config.toml
head_dim = 64
parallel_block = false
init_std_qkv = 0.0163
init_std_up = 0.0163
optimizer = "soap_variant"
lr = 0.00638
grad_clip = 1.0
decay_shape = "linear"
steps = 3296
dataset = "wikipedia_en"
Each number is 500 + 25 x the weight over the matrix's rms, rounded and kept within 0 to 999. Layers, rows and columns count from 0. Numbers have three digits each.

# layer 11 MLP up, 640x160, rms 0.163, rows 4-90, columns 80-159
487466533490480466516500554520548528504504452498529490513506467522452487506456500477502454518498524470506518516466469521466537460472509502460535510517540493456542511440518512495491511497537507499527497499506486449547469499518479470534506527
521484489506478506501519503539517490510501522520506514562474534522520509494491505495501484488516561509476492529475479492483505474504478542459500478537503525470483516486474546488528513455538588510479464507508505522498533484571551462465484501
490498508509484485516444486470473472491463514535512523509492509533519550542544493543532526514495489525486550534495511538512484487512429515521505452502493517494488463528533459534524504465499490524459546518503490514453466522526527528513506509
473512559493526504542481495515512484511529505491461519552530548515542462492478520499499551511529501534500492538496488500473484521486501511492458501460516522492507511481536479487541488506499472468509484502517504483510496488501515501500511501
529474523444531482503520474495478475493494496501493504502470511514528528494488495468492504520514496496503524509504452496525520552509499495525480494466516504484484519503525539524519447572522481513516502492485536552489489489483519491459523478
473515509548575534560496478512516506510536503516512461526489512470533524535492518501493478478529508505489504515515522511521482485532515519470491518518534506497491494516510529501474463476504545515472508533504530527498536551497468522504521478
473507491489472508558536510538534499487456481493507502568457466457492506507500514487497489489478479511514510499503541480554460527463541520490511515467457513498486528468485510521532498555551519491521515473556474517490505490530499488501537491
514461498485531527507442499505528494539545476503493536506505515524545512462516490507492526478498530527512482489518492449552468502487493534490488536494518478514506517450552537500498513500463497492503511503519521502474465496542502511528529474
476547510472489505548477487441563483534524526491518502483462521491460502515497476506483482452474482521477537509489457509515557506509534516488427477509502500523515532509547501503510488460491511538517504549493501497506487518513529501495538487
479493516533517515455518510506514524489538522483538486515500503547460544483573508513470493491496490485522493488510493462445498501516453503569517515512517560482556534499480498539489510494529567485505531494480524527505462508494521505515506476
528466518474527483547501508484513520503472505483496477485501466541499456500491482565473486486500476512492490496500477447518493514486484510539560515493515459488503506521519520502451525462541525520472484483505465507504493467478503472503502470
535485510506451486501493502519458523519481502526499483519506503527449509477489506514548533512529498494493484508522542497515531493487511541491498499507508510477492566519532475496503545540497470538493542567467523545523473515503516506523543504
476500529478534527541498520511485508521508479504514538530543488509465504444460514487528530519470466477485520472499489531498496511520476502487464509520491533482514547505528505486494499532486512485514534503533500505530476499503491484509513502
487507510458501529523487504518533513523527489511460523514501521520474534450451471468520483472508498494530480471499475509504517494501500518520528530522492504516527500518477557541503518495519488492480534544483496535516495522496508499510496481
493487547531494453539530476514484551485548541517561442540480491552501479550465525477541499508513535493505477487522464519501510496527499471495514511480477509508468498479525513525496472527513470478495520511491525528518495486508531487511501499
528539502456511500530528538506517484480471511501487546551561526575522549507520524498495487507528557534498540526505507500500485469499509544499467551524529502512502507504521463513505490470481487491513508514499505510517493459520548483498501467
501479552507515518491521486496524466515521536518501530465501517549479504517530538506492490504496521483522545504505474508449509493527492479503531513485515522494501507533515530488491484452518528503504534532520510524474524492534542470548521538
501498510478506515527507508533512488493515493525496520481475511498503515481534466446494521484484521498494504485469498511492536492542491517514454521482472517508500519492493482491549451489477465511494480482503524500529497525511507516459490484
492454503475530495470548484524516513534508523500466515540471499517478478480485509511466490518489525501485515487532444486475554459503515515501503506482517517495524539531484469481497505513503508541478513552487520491461498536490492515448488477
477529524509521501533544473531560495463496503485534503502543487506511489521519531536456567505516507523504526541488488472520474538522462569450554469525491537495484533477454479492480481503492524522481538464544472538526547526491521467494505508
492540512521522454459461490482519542501453475473500471506493488511500501525486452537527470530524522516526473534509516506462495492494484490503455492549494460493490464516494497527540508493544483541478476532505462511509500509493487508484482493
506496475495457484431507500476481445527466509513528481518489468472473536479501498467499526526535534494539499504546496519535506528493513497487525494439542464474538510484490492526493496481474504491493504451503449532525517547497540492532494489
482485474473516482539485500517462494497494492500520532490520525539550513517484510516498517466503485494526543492486502488498515476492467469502483527505477497515527548477498491531499498487466481499506528500530513512486479485508526531509493509
457481536507480491516535538518465508529469528504496529476494507500491523491481490507497515512507525535522482510522483547507518526503529476548467537521534527508530508470475490507481487463464513455513520498484500503575512490496501486496473493
472459535458525469471558521502529516496498522550532498507469487505513522518463506503489525479483487492533532504537502466497500530546453522496506535495502504468523542516491528472497496516491464512528486559512540472454538487460491543501480493
497496540528498497532498475491481491487502501505500503495498482521547483479500520482455503506536473491509462517492519511546507522508485499480510495490503456525469540509509515482498494535467507513524477525519500488533478477529521480483505524
502490538523450559540509512505476473575508515473526536532496499535473529501506525492513498487519468514518489511523483494549467520535489504524496507492486523523501497498480501511497526504508536507533528488489506518519494467487523535518558474
490503489537503519540534503525483507528489476518507525475501469519475522483541482501522502506498503500450509496499531499518521487534479489494510563463522506492512507469516530493495463510531481501496504491530523535465513516506511492515496460
502473479488516470558498559497565508522508446509502490501485490451523462532520482503482502527505508499538517523507476521470491489520482549538505482500517492492516471513506501506517527470534509501513504519498516489533496522474490472517479507
516472504472552495517479490504510497472514513487510514477483499492495504503563526505528488534513496516516497525524486492497539493474510516481490466477484522523495520475494464517473504502511478500500485515535502493510563513504521518496505531
476467519446485532484486500508496540519495521526505526488497466493472502502504489486480485478540461476518484518508530506507512526507518501506466461477478487469508528477487519497514491485498512496516506472564521515548517513502561512496498501
447492505552495533547504536566564496522520528489519528520495546460481540488500529498471495510492527472487523520554469513488539518464478538509521511493533496521512546519524531492549485477501529528512479515558504477526532514473511458497471471
498539488499486463496472473489515487528522525505514509532480502477532473534510501466544494479526492532520521465527486526595505488519530486546428466496478537503495505486532524533461551489494474455470520526489474493543538537497499481471499475
537496512479522525535512539513516463497481527514502526501494517482502511488529522473514473526500471505480513480497498484495533468504469546561514488483493495526515479512506499503483503524544520527485499513482532466450498490517506452492509510
494519498520489540525481506511485463502469508513513462503519481455517462489531517526476483503516456467526491526503513521499525457469484456462486493482489538511510544515536516472498498478507517534477491528486493468537541492515522508496483494
528458506484485476516540471481530490467435496548535526492506472487446497514499502489450501482535446502544422465514539482543486537492470484520469511496459507486533497476481553461524501482545507511491464476522471521501505494481526467531513477
504502502496523517480488475529497513492490535536513493459504512491512497446502487516509489510531489497514496492509512494515509469540500500505485488518505504505513510488475495474470482510521542481467480544505564511552466499487495507511482503
533470509470526506522462528530501507473537497537493518510543540493508511482503500485514538463504479473508489500460541474521482511558449507498489486525502517526478515508507539565493489510468565512476517525517540494502515473511535499538517496
545481542519506514477487513505473506500505519533520514477462473511479483545500488464533496538526512499547502508495480515499506493538511534569501506513472517462491503466502428460466516516494476524469488512513521490551550501486491530523521485
499504523493517500513482473500515528501452512452511533470494480512489481517490496489458486527500490480524497454492508540446523508498503521507473543503505500475507512514492526538513505464506512519440529500567523478494464496469464460550503468
504489489477482499508508508556501492512480513534537445513542506504530472481520495496478539537536543481503481524546523534475468514484528481505485501472425438450523542500511485494494523500487493516450481533509495532505534515535494501463520496
491525473481466472515535445477516462499495541511476477508523473477479527469526538531427546500516484448520506519478439501466506495463461466526513483554511487518515514488505490501524476510522514489475517552538474496536468470492528520519531501
527471505514522488531503490531525488477510520482492468493476535488472542457507501516510505487493534481519514540498515493498453452509493512474493490572481499519540532547485519512511502474572496501527552520500475501536499471451504460496459462
481481518481488550448466531534529492483490492505499492497525496500498477480471501479507506482471524472543467487521475568513454513532517508499512522499530525506499527480543465527493524450476440469493519486465503521509529529491476483538505507
479481529525522495505481530496502507487470511486526471482468526456515472458548467491492526482481493513479488498444481504528471487460471474512530521548570476537458517513495481525475488496505480564539510511461528482516503498503494482538531522
486490512454490466461470574491526508508533528483510480517490508493499504556462516500539513522495514503520506514517507526509470516524525513459526465484527500543514477533554467491476516524492458496490512473506502523504486538481478514500554473
491476495445513462474471525472479490479479517505492453481473511463500492500491478485522476519506493476516495489499449512555491457509511471479462519476509539523485509487462520528506491506493525514518480534484475541520527536475462473480494486
488502486449473442483500509500482501487469489480426464476523514525472484485485535491512502466453502438523484517501498464455467498471447503452485499494492482423422490505476494488508501494492481501517525489514554488488482512511484477495463464
536482500467506470508513493516494498520486507486526497494493511519486491516512518499486488532492519506454492505533536518503478498451483476487506477504480524507464499527532460496464513515500462498490494461480516532452494525531458502543537531
431436477461441477464445461526495470506483432479494458445462513467531522449480442443467501516466491462500485509518492431465501507475526462448479546492418453504517484439469416454459480435519492430464487443489507455450455448496488486470477491
492477504457494501465515528519539496482491519488506484524502487474507458499485488503475470518477500482470463517555508542473515483508518475493519510494529520471469526501499506523557495546522506512466475447479471497509529493537509478510540494
488530527498527511513468548496515471533489503497529512498508479498486453525486497423499509507542477481561530513510464462513490483474517483527502484484518466546505477489509536495546501471489484517490454532493493464493521506499513474490461495
501487497508475450484505545494499477520511511519534480505458456500477488493452510522525481475458466549519506523481472509512511505555477498497532459543470520487483502527509538489486525481518513485509500548471526515473504531521482462475516482
510495495484527512480459539507552489509478482491501507514535541529488513503527559541465563548471488506486519548449502470494479495471486477518512498491510525516525489567453461535470466514522505508526488532482484505495460517497518503500481440
502531504510524496431492543528538475463517528472507490508493510477537499512562493477553496474519465480492491480512560498491499520540513552523497476487527512537535549501482487488491509491456514547512479516523522489486545568494503509508477485
460502541537523463479493506477485464490450521505487521514501465501545491493531549509469476473512510536520503487514520499505513487535453523497532557484514488516489514503538483505523487494517467512510469467475449520514494497510554523547507551
508520495462524462475522510496516514498521538474492497518476519510475514471497433492508484492485486522532492476486491531500510467495492538509498505480517508480483491522472497531512503492507552543520519499530513472482488467524463500486493476
515462519512513477526499513499487505474469478493518550495417529496523450494513519493520513508478504480498527528516463499481564465518472479503477532466499478488498485523525463522444470447476495507513510525476573518527510521493476469473524516
531509540510553507520527548521518506471485520532458549483524512508508552546518528497467483498478504512530473513527537500488464466481504451465467523462514482557542512542497500513529476445482530477561553511499527462514472529519475480481531516
477496507506506525444464481530486534519521549497492514508472525499446507460529514528504524550518498497530497470495494462511485469543490509506512532502511554480517516533534489480470507480488522487494465498480514505507505487523525466499497517
536504508496488524535489524540506539501465494551530508500452494500497503503490545473499535520531486493491484492497498487515510504508526510508482471504513486482475503526479496502470501482514501521485494512497490532509499492489486514463480487
484480499511476499488515506491502461461489542513476466475513508521484530552478460478475473520493532472483516556466499514537491452458487494515508530565531528494527507472507486494504491503495479526530484506463511474477522482531471502472509466
499536544495554521542513513485540504495462507469522529466492449474529483502502486521497486497505494475527506494521508484452466482508431478503525465479460531523534519485488514486522503475514491489474473510514532509502549478435510513548496522
478489470496513485479457534486478486527476495502504481502487477475496479542504482542512518531494539495497510474465515498519500463481502478513442513495493497478450509528434504538482512464508509484521444555457444504496527508527486536485521485
520455511495539483506507495489533510493517490510534486478479497523471486513484494502489485489474549514506513505513533513521584518562513518479482502506518485496510534493481487495505483505484467557532452482494476516498532494519468507528502525
470489507457560528562493465505484473462520495498495477499485464518492518476470488460502514496522466486494523521499517456482464494496488493429505434470478469570467478486522498518511538524522486497546497528517510550512500463491519537532482476
495448539452505449532537540535540492399534518536500532491531524516525504592485476550531548559467472558500489505500486487491491523479516574463492520470520543535459527552475502512605503485511509535542506477530498570502494509523460533510508534
504481504503505498490502488512518490467484511513490470421531504515480502474481476479550487512507511482486499477465487496500504499484465519531491517488490495501498507526496475478453502494502485462484472482516510489527514513523542544531522544
514474496471454445532508470477511504511513478456514503495523521505521488513484483527508501485540468500533422514497508491554542504515492511503510526491500513503465512510495431522535506519505514465497544497518505473516446528447492519525510525
480512533446520465445507465518470498498533497527496502504543523471501465486516495490465532512463461490481466479535473528484546473453488491523478520498499499502466472512450514484544502493518476514502495508532513486507503525466532450567515471
522492549483497456486473489516529532520521482497497505551490514492530496502505499524465506504490510532501483480501524510478478559466488549507506551474515522461467497469534448489474527499564517526496502519541559489489506530476468509515515504
480492461462533512519504530496470527544549527528511485511510473549491506505490477486518520513513519512499492482553473490473519504481511471476526544476498482553486507521510501537509533503479525487490508540480503531491479548466462499515503542
532511513467459517499434492498498516536526453523509452497450482505509471485562447487541541496477556523521466493494486476503478474536524510509481502494462465458435521481486484468483492487430512484461510461480528502484454478444503428515425483
492464486493491548491495489530512465504506493539477483478505510524514481508496561498452501516529502520489525524493490486473479492495478487494537571529451477507458500474527491480537492529566465485511497471522488502482494523517490509530502518
462515533537483506521506522496484552559532467544452507507511516507518487572516507499480540532524529489498499507507533493499467481489487455468505508491533459487532521501520508500500444514525464476510503529513463492525488561548480472501525483
494481496472497486521541512483508466494497507471519510446478514471493498512481500497499500550495558515493566520510458470483443489459451530500485538471503501501523490468474497474501497537517476507509509507497485584490499510539497475531483483
501517514475492478521529505519508470516494494515546481508506491544495543478522470528483513504515513537505486547530463487503429545510484512565511549552469500493510480510500536486467536485513534511520502497524458499501514486523502474437521485
500512497484487492470510487487502503483495504504497505522475515543529458498487487483448511486491556443531559524522508508511440547464436508535476476508510490521498475538481535495465480497525487517485483501476506530457500500503498520520493466
486524506484496466516512484483496509496479522474528527530525541497484483516507489488522464514516484521525484474526485468513458465476542531503493564541470493513531500499520510541511527495484483484536500472470543546523514495488532498527485527
539508509524489527496557522524534502490494453494543504468504506503506458528478512506515549494486520475521495483494507462499526504486527514526526507489501540504514531462538515485493483492511508507537538522494527485530505498486479480516500449
531528513509503495497491501513516548490554508522520504504500511478476489511500464523509504510526507567515512505470521458483500493505504508468530480535516475520501502491508473533488505510476528492510465515494488510470499535500501513528505445
522500541473503490505515522502549470562504491524547507506505502534467438476510469488546519496507476502529497486539470524497507497521493514441488514475507539525537553506494507543562482501534483501469500518485509486538494543477477556504498496
547495511466525493528470489482532468536518527507537542500493503496539542507500490534516554515524530522543452523502466487499512469490505498504508526491504487512497515500517501532527508516488455500511515535467489458530507510488514480507505512
488506494444503501503510528525490511513513492480503472507506483481487503498480529481527485521517487533515520487470484499521468479511443541525511491492474509489490515523441485500499491500478514462461497491516529496491474512499494499508483494
506474486509446522514558493513506448487518530458543536481531553518545473501517509480498500555492490509508508540480505507520469498549497460512494500507497531506487502485511534456539509533531552538504503479527486515512498506524499502475516488
511503554517524548479550535501504550500511523506511488506506489522499534500496528515567512491491493511490433471476543485529470486522510467541511488518490507478483497515554516485472463466534514513466519483490531489515499495489477502511494466
491496499513508514533475490501513516514545472510482474458498476530458490472471472516467463505513470480507481505468503519518517494494488514544485515543534477535482505478518523495503460492535491507500471531535465499468495515491516490505480502
# layer 11 MLP down (transposed), 640x160, rms 0.17, rows 4-89, columns 80-159
542510505459482538518492493480515509459475506513505529476540530491483480513520463465514558505514512514524470523436480524510529505511507532519495505460516479469493505481503487518483507494506508532515432479467467505501539522542523548494495541
462508451548510493536524485521498503457465520472512449512528505518492465500479535481502511524532546497515507505532530507483526477475493539496514535527473498485508466462464440509496539520536464509513498494433500506529500526511504465515503531
482525498506499495461539524509470505467507529486490480514529464462509453479458543470515502483507519465499519509474456493531500538528503531458508494477521477473526519512494488472501494490472493520489476500507549504510530502503494499554497481
517519488512497523508464495465496534524475521482520439439526486488524482480505447519485508503498470504483510521484493529511476508546515498485517517503472427500441527534527469498508517519500448508513498478437482494482450500499497486516509494
524516522534529488470485541451527485467479436483489488461557477478468502537509455472498518510549505496498487528505538537465490501487521497494529523512500559445499505488538481530515529494489505462485525483519468480463499520554525497509483491
536499508520533482504522459496512500523508501466444517478511547489482516493550491574493476500484526476497487488496467514505477486502499451455447553481503487490519517526524499467531500534477488543499477525468491452464498527504537533468514484
526530466525490491480480497497537487517494498500512510506479512479563545500460499500522503519491498517541537463492512440508471527520420496528491533439504522476491466455436502535484507526515551492459530480515475471497537512566513488454503470
493439475479450512456514563538520488505532562516481495517518492501516471538451488493488483469497466452526546478556510520483531522530503521478460503499473501504458525513492510483512494493504465529512463486546535517495534519511549513493521526
511541494483492495547501475478484530461506521473553462507494454522501499460512527507528501487460534500481528513472455455537490526479496513521510490482537500506508520493491493475524543499490509515504506497496492544491465514520573484510523505
531508495498442516474520448508481491500528484522451494476469489506493487503482511498484466524525540499531536480549487529530492499480533477551473498509515460503502482542455468504504494522460448504521517508507464501479476509481497496515505486
480508470519498511473506503512510547501529453532514530472439501502512519538515491430491513496484488450499511494458520516513458474531500476475481473527497488511484500465478511519501516491518460475497545517516522476505506517511474510504522542
489516479497485505521540452479506468480551509543509504540468492489512490559488464503482467462491498509509485510497493490487535482496450484487472473495490479536513489488538518507434506481480515502510532491487484482467509490491486514478474504
495525494482461528469508485483529493494489472476466545486500542481518526490499511535536543503491513480574498497504512499484518516526486511497521529500491479472476506481498530501522495479491478518502477465427499467474503485498487533500512496
525536527487478499516500505493456505487494473529543518475496498519526510445516508509523501472540501497453513443504461573518497488499560506535501511492527516557485510504523497527506517519488502449507471538486512451481504490509503517489507462
491466476495495485550514476538462459449472494498522475466491486492487504489530531497494520524485500493565486517522503495491466452536496536498475491528513496514461514490504494467495473479499502489509456533520530469509431518501516497516537488
516499530502522492510493487480470499514483530547517527510508505500490471475466508487497535500507489456556491498501467530552507546516464504502491493479517507468474565503481498512527486504482491491498490497489472511529514522486509510525515554
512483516458533478538484484546502473508489475528521525524511515518555478515488510488545447525511481506493531557509532515483515485496523484448520537453523454470509519518491471481490482487541474502533503480503496502482486512481508461482483479
495488483500516484494526469459514511512525496481487476496494508493529498491487526518507497512519500534474504475507513480489489494466497490531514503504524488489515509515554522509448512479521486500486518477474472476468481501497491509528506500
512502471495468527528502458462497525506521518525484494494496529501471543523447494480536524483527509485518480466466525475490488490516490516493497499492571500483470469482451494446462499480541474521449484507544510524492534490516494480497455476
496508496567527490491503491456498453500534467494514506539470507519515472509520515495468491471561495498510475499487507501527485502470471493491491483511546464531469518484455508473505486500528486475537483438497501471489501515501513477559519443
468512526485517456502504478503542545508497530504484468495479501454560538520492464532541524452455510547485503500534505475496476500452543515499530522527506491522466445539503545541485493483520451483509495498506550491500501538521521415451508532
474466569515561477523469471481488531518510506523497563495499557476525494517510457489523485479480515517486492460494497517467506487439528487501468501478476505514470476495571481509507547432506466555476504497509513529460528484501525479521511530
481505526510455495471491526486524515522461524513494484459489505501472486487496512553497482492470486505521460481526506502519479549506517527464495471503467487530518483452491504443516510499517479507523479500505489546526522550522542465490472491
509472456470529516479438483427504500474500516454498528505503531486488507492504495499501500525470522498529562510534492501471502507520530497492509493455460525503478491487477468499465516492513480473496535510490522512503514526491506496520479518
569511484471513518511512522521484550450487500468522452486513483517421525517504474489503521467492499503538471444495526508522498500469524511509507518491521476501475486500459500508488479498490523518527470514512493559476475451533525504576523469
496500527464479522471493512532495521514478452498544459530489566499492504527556474512472477531480442496480468475477487505495511500481496522534532480498517514497508483485524511485495475534494516523532466484508473530472491502492509475494491473
536526507498505490484450509466479535518511484537526503494485514526500480483525472516473452486521487487506528510500571454519497525470468483469505504512541466505511487467489467527456536494487505510472505500447461485510465507505505457518536521
539514547501499505504499489498513512455447498508508504501483519467504523519479478488527533479512511541554520499461515542476513498472524495522480463512515492525467522520491500494515502478529486475482466523483505482495539481467514526456503509
496497485477492469497494503527535465442467521509495521515490477473495498441519499484474502512465459503473502498523514459502519509519492492474477510462473501497497501472509487502468473533469473504522497465464538470455529494460504499428483456
490547519524489505513480510496527530475524518494480515494520529462528476528512518512504449492490505512533482445485499474497511502499498499504519481498493483438518495478520518485493517549478512483426460453534498503512519470474523494487470516
485528514497481498519512496505527520513475511455504473487496524468560467494527525511514474541506539522511498477500501528539495480484474465531500522477528523557547493496497540512489504494479504481473504472504513448491496504545472502491510524
464507518489516487469482473530483475505508535486481454484498459507531472506494488507527511464455512501518490482531467515447489463502507534508473522516485530477475542485477521548521526494550481451468507523491499484479478487429478443480487504
503511502502457499530481480495466492541511469574524513444453526506516462490494531487540525484507530485464483496522502451476501488498499565500533474512509434487496476508477560478536532531481488536497546464485505461530483483538505464536437532
512497462509513526492474470495524527471502491511522525531490501475472455496490499511450480513467489491506514491518476519493499535496520516479474504522476538488519553476510503485454568496504451477464514481510494517574521446453510496523515504
504491508449518541506526502479525476510530505468463512507502506532522516526510521473512489511502518523526476494482502442461511510500507475513476514499537489487517465501458526519466505488475495495506535491468497513516507481471463511495527448
495539488513516559489572500481485518495491535496514484514493484495494465517463535504513516482435472503484561584501478455426528506477451514448509515478516533507529512502476472447495487491484536475503505518490493574509511543513516481499508505
513496475481506488517550508450469498487493458485551488499522511532450510509503525511453477482495488491480471529476560510541509524477493504496503497492514520474464527499510493510495500504468444470510517533517482530486471529505522486514518458
479485538523464525502511465483465470507503459475453480482522501521504474472501488492532520501553478530504515501553543504495498489503505508518497479496520520525489542570521529477501533498508495471489533508509507531475506567526493512522467524
497506488504484492514526523504511522492495507466528469473508494506496564511478484515518493527463501525527540507494516522496489487523504489469485476570527508506531506563447458487515502524493506530511508461504464517522523475467513534524506486
465474498512502488468485489515458487518502478511477498480493509526481505497481494480462494481456481489499492516539502466489519478498497456493494448489485505495499507501490551544531484509465529466530544486507509492504520475478487530443538517
502487455523525503511519493491485502442498487510532490512509533444533497504506520505483527513495458523486495494484532565516500515471535527460496501518495467479494481496485522561486460482464470504493509507509497515489502517474531521485502488
487485486528474509461497510500443486532483459504493513478452511500506518482480478511486489508488506530475537515509493518533485500509521501510548517482497489525518525506460489515461534490521511496518495470476489468515519494491524454491478510
496516485447507537547535477511486529483525520491529473471537524496513472494505506498480487523473455475501497450505464550505546457546480546474448515500506470508546520491495533522512534555502506528504517476466475482494457474544459512540544466
457551522516508533446468507491513522511480524535510496490491502511498486467469491452541509486451488484481514499525460524511497496448537493471438496531470530497571479519495486493536522473464516565490552547505505515514535453465522479480516512
529503529536482483498535548516511480481444525520482524445496455489542503538488530474517519486531498526520482466482552520491481525493559485515497498447493539547471510459479509514516485533557509525491497528487485489518478505495488532478524435
532464490515503535489499543491492477532521518532492485460508471512468510494533510463497471519485464502492505473513486464489547501523486475507520494506491493520497507542450532488546515509514513496532500518493462513513528507504529485472539509
518486503519493512503518522477453496502503485483529490509566487512452497493506491493460518489518490506511514499512490484483483561515457479489535493530505485534449501503484489534456501495504453508477500454518476494452433487541494512519515498
503514501471502502512535499487502532484482508479451547461470554520528504499482490514502495508468483491480531503498507517491534514521554459473472504497497435520485489535490493460489479489485479496483494490472485469499532461473455488480482529
482504442467519520520511465499487488499478492533451507514448499499526496552510549502462515528506535534482484513533534497505513540503490508483468504499518519521484480525469510552466507447526497530499506504468484534490500503507528496489562528
503513490473488470490507510482501557482491453483500531447460547468525522487485461492519509527493521500470563519503510525479522574532571435440480505508438462517516471519527483456474547510534499496507515453450517472475493460491481522476470535
474490450497534512506503477489495449520484491499485473484476495503465517510510486484482498503532510441495491486494493491540508497519527518520481521511526510467547497474515522505500462518496481507509502516519453505527481524515479488511514534
464477512506489470535537510523532489535494520480508488529480490539505525502476496499475518479516510520485459523488545468531500512458467499485488461511481479503499494443512470507467501505531496498512553509559469491494487467501446498491509501
519512455479486520490473531456532492513551519475555483525523530502492508501505470516511479498489465480492490477520517522509539535506464533525490508478511536490532505519489540463501464475487467502501460504507524503497486546537508533493509508
477549483499517489490510473457488478527502550519495517495501513485498535494476491512516505537502497537446500511524472509494463482476505502492558535497525506563489485480492551506495530485492481473480488460507500523445539514501507490506536558
436506474536535486448549497486470490524513520503516464478497478456517490523493480485516528492490480518516497513498515514536501487500522465441504506506476493494509458495502535499487471527467463511522549490506533480443525463499520522460543481
496522524494479526553516487514475549507474476494512495491526494523457518515483524510476544480479528465490448511486512470517461499471532504473524487528509472490528495501458451524475509530490497504514495498513501494537539478519487487491488559
522497506546527507550454465541513457539484462489511568458522531508548487542525528475501501526508508523499569512518473504485512485502495506483529484487553511444495486526508488511526527507497486480482455505489481496518481481478491518547496551
499511479499510512483481492516502529483489541533458523530519507525457540515513519526470498472459493481499455521478512473528506525482472517476521535482504479512471515474507498478499472520534511545550491460510474529485546556470502499533498473
485481491525520536483533497477463494456492524485491520466482508499483516505456527491499502539517530473512525507532537515485552507530526482470530457477507502431561537533477477526485519505492535476522443506520551490484498523479494510542509507
477489485501516508506510507448509486477534487448515465500513480495507457515500495493479503492457524490484511518488515525489535513517529513527495549471499481509499465530448490538523509461443488530532502505514510496485493483467486502500492492
503462478483502505503520547495489471490551486494502505526535481510509491516489516495514475499484493478466493478482482509500485471472488511512514532517493533479522518490508490517511485496489473455465518502518492471497516521543512460532530495
477492449547509489483508476537494476492502460557546498465508521465505509481487503515568479538523515501530448516494489508445473492525486521499530504493485550479460468516479499456496492553464425476466522526489489516491505537516494453470445540
548487499454499477491566501514548488519508480465498475523580473465439521511525508465460461506525494509501514471484511476501484531520503480518521501474531539516495504523473538504479546518511511480457520513436472512522461521459484515482542531
507549553486492502526467523504490487499522520505489488511516519552517460513462514490559500460516528500457500513518518480484536458486545484441529479510497500504507522512539465462484496539473513489494511485497537532513482497483492516478477503
495431542512508524501530513487499502507450540522476470495534485475508511520463511481484510517515469511471512421504515538451492485526472501504517500522492554509531503484504517503470563443556538513487460484503533500526489474516513526487514478
537451504527500483480438484498497533479495480541479483509508483545491512535495477529536477512499495514490484503504460545482513524477455514534525472473513535510498508469522512486486509448550494537512499509498509485458530494512487491467503482
486460502449480510507515550502458488458532486529498519461487489462521513539434494489515497506487505513464489507484486493480499513473520499449480527507481492521522453514474499487515515529508494483482482512494511495535475511486470506527514457
499556529492507502489529479498497494533517531503519521490481536480484512498529494539493480495494517519475514494493490530516506504450524481534456502492490501498501538506479504494487510474502504491478453505495492508512480512477509512497502496
485487476465467512499518486543460490522558508504487460494533474447503514497502511521544524539520524474516514516502476492508519498452466493568512472505493544471474475513519488514494491473539485487504484481507470477486527491539521486471544508
529510518514497494498495513470506515489473470441496511516458519511528534499504496510519484499516496532497515463477503496483504513507507485479506484508493468516515465513490480510449518494509507502487532471484516503464541487507479552475468518
495504538507498487513519470491484553503478518525512498522510510455491488445509570535466493534469490503488482445511502512522491513469508484500484444509453540537534478491503488500478527482475530511457485490470519508501487508460509474509516516
476465541472528511490498500495504524464470499517506482497485552491511501509541500558534504490507530510499534545531494508504513526575478498559497470529501494494477489472515494449499464538483484483506536514465533521512504507484495489483501489
519542482491510498524479513492499542471513434487492503515444524513478512496516456531550503509507521534506528507517507508518505509545534475500499525500449458492483487501494524483488483492493488499515491454494515490491508471512513495527462543
503470532481494486505534516527505550461480462504492513457500511474508500491527517481474485530494507521502499476490531509475477476535467506481516493503478505502504512524472471484506488498511487512534502456553509465514526500535514466479502484
480495535531506521519496514483484497488449491452519470473513495503500509468489536535513512492496498542514507493489488511504531535525521530508485474522444536507499508516498475497506513503525520526530507490483519481491556463492500514504497478
481495501490527528519439480489482497512507470568485533516522464493474474525459475521510501532505541515440517483522509475471538533494462481481469470460450564524477479490508470529482507481508485554489475508502490523519538483474483462465464530
492518475529501491497493568517500530513476531477510522491505483513500499570542546516502519521506475547509450482531464455526502430516510534526465463474494443489525495481503542505521496477498507503504512517509476463487490490491530539504513472
532485519500504513511544500494506516519473478487498492497521504502496476436517502513529528492504520474529475510494498473487544468518515533515480501505504506509504482505493503488525528503509502531464480524471504513535509477502478471508460505
544470534525535493513540498463536505510516500511476484512516543492526496466505504524512552533489470504518491527488537521504497543484493492494528442509490509470507520537523522510518520551490478534467491502483491467486494468473525494479556496
488479489507527458505501489517509567484465504488488490515486502472479453504503492521517472527500501493531526502479492514518511473512525529484452447520468529520476474474526522502537439542506510466537521483515476514507440517517532508517550515
472550542526479460508513537460505496522500508479510479497491496496503520518524503500511482452460496476515490515485499489502502491505505478510472529489490467476552470479518512449460519502509513524511503456523511482553481513476523480537510511
505529495480499527511473467489525505520539488502511512542487479502471459499473467491495481476530488512517515505479501484505475509538537464495510526525475472480449459457492484479489442510494468505516507495474544520482507495515536517513501495
528509534503504483451531503508511480470496513483545513474495507473491559510542562537483501480496569507510534505501494502553459511508505510502496492520515481507490480446490459504518478504485478506499453492454469506518453513532516486518497474
481507477491499505498475521464504522448482501512491497508481458545481521486504509495487508487511539457465470469513474509509500515490543474512475516459505502520520526515489496520512512493525520522540504509510517477514525526463491499504518498
525513470512457476497557483505469478511508522503481510517531476520536533426479468462559491517499462488464529508499518522458510495493517453508441493492443498468493515498499525516452486521524508462479476505462497537482489494503509558458499483
491500468533529514459470501499498519501519479500494494496525512453455517509531516495511513478492529474492539480482524470535520551455499509526482500524533430501507524496499530476524551490471492504520473467555517527521495515561532492469497481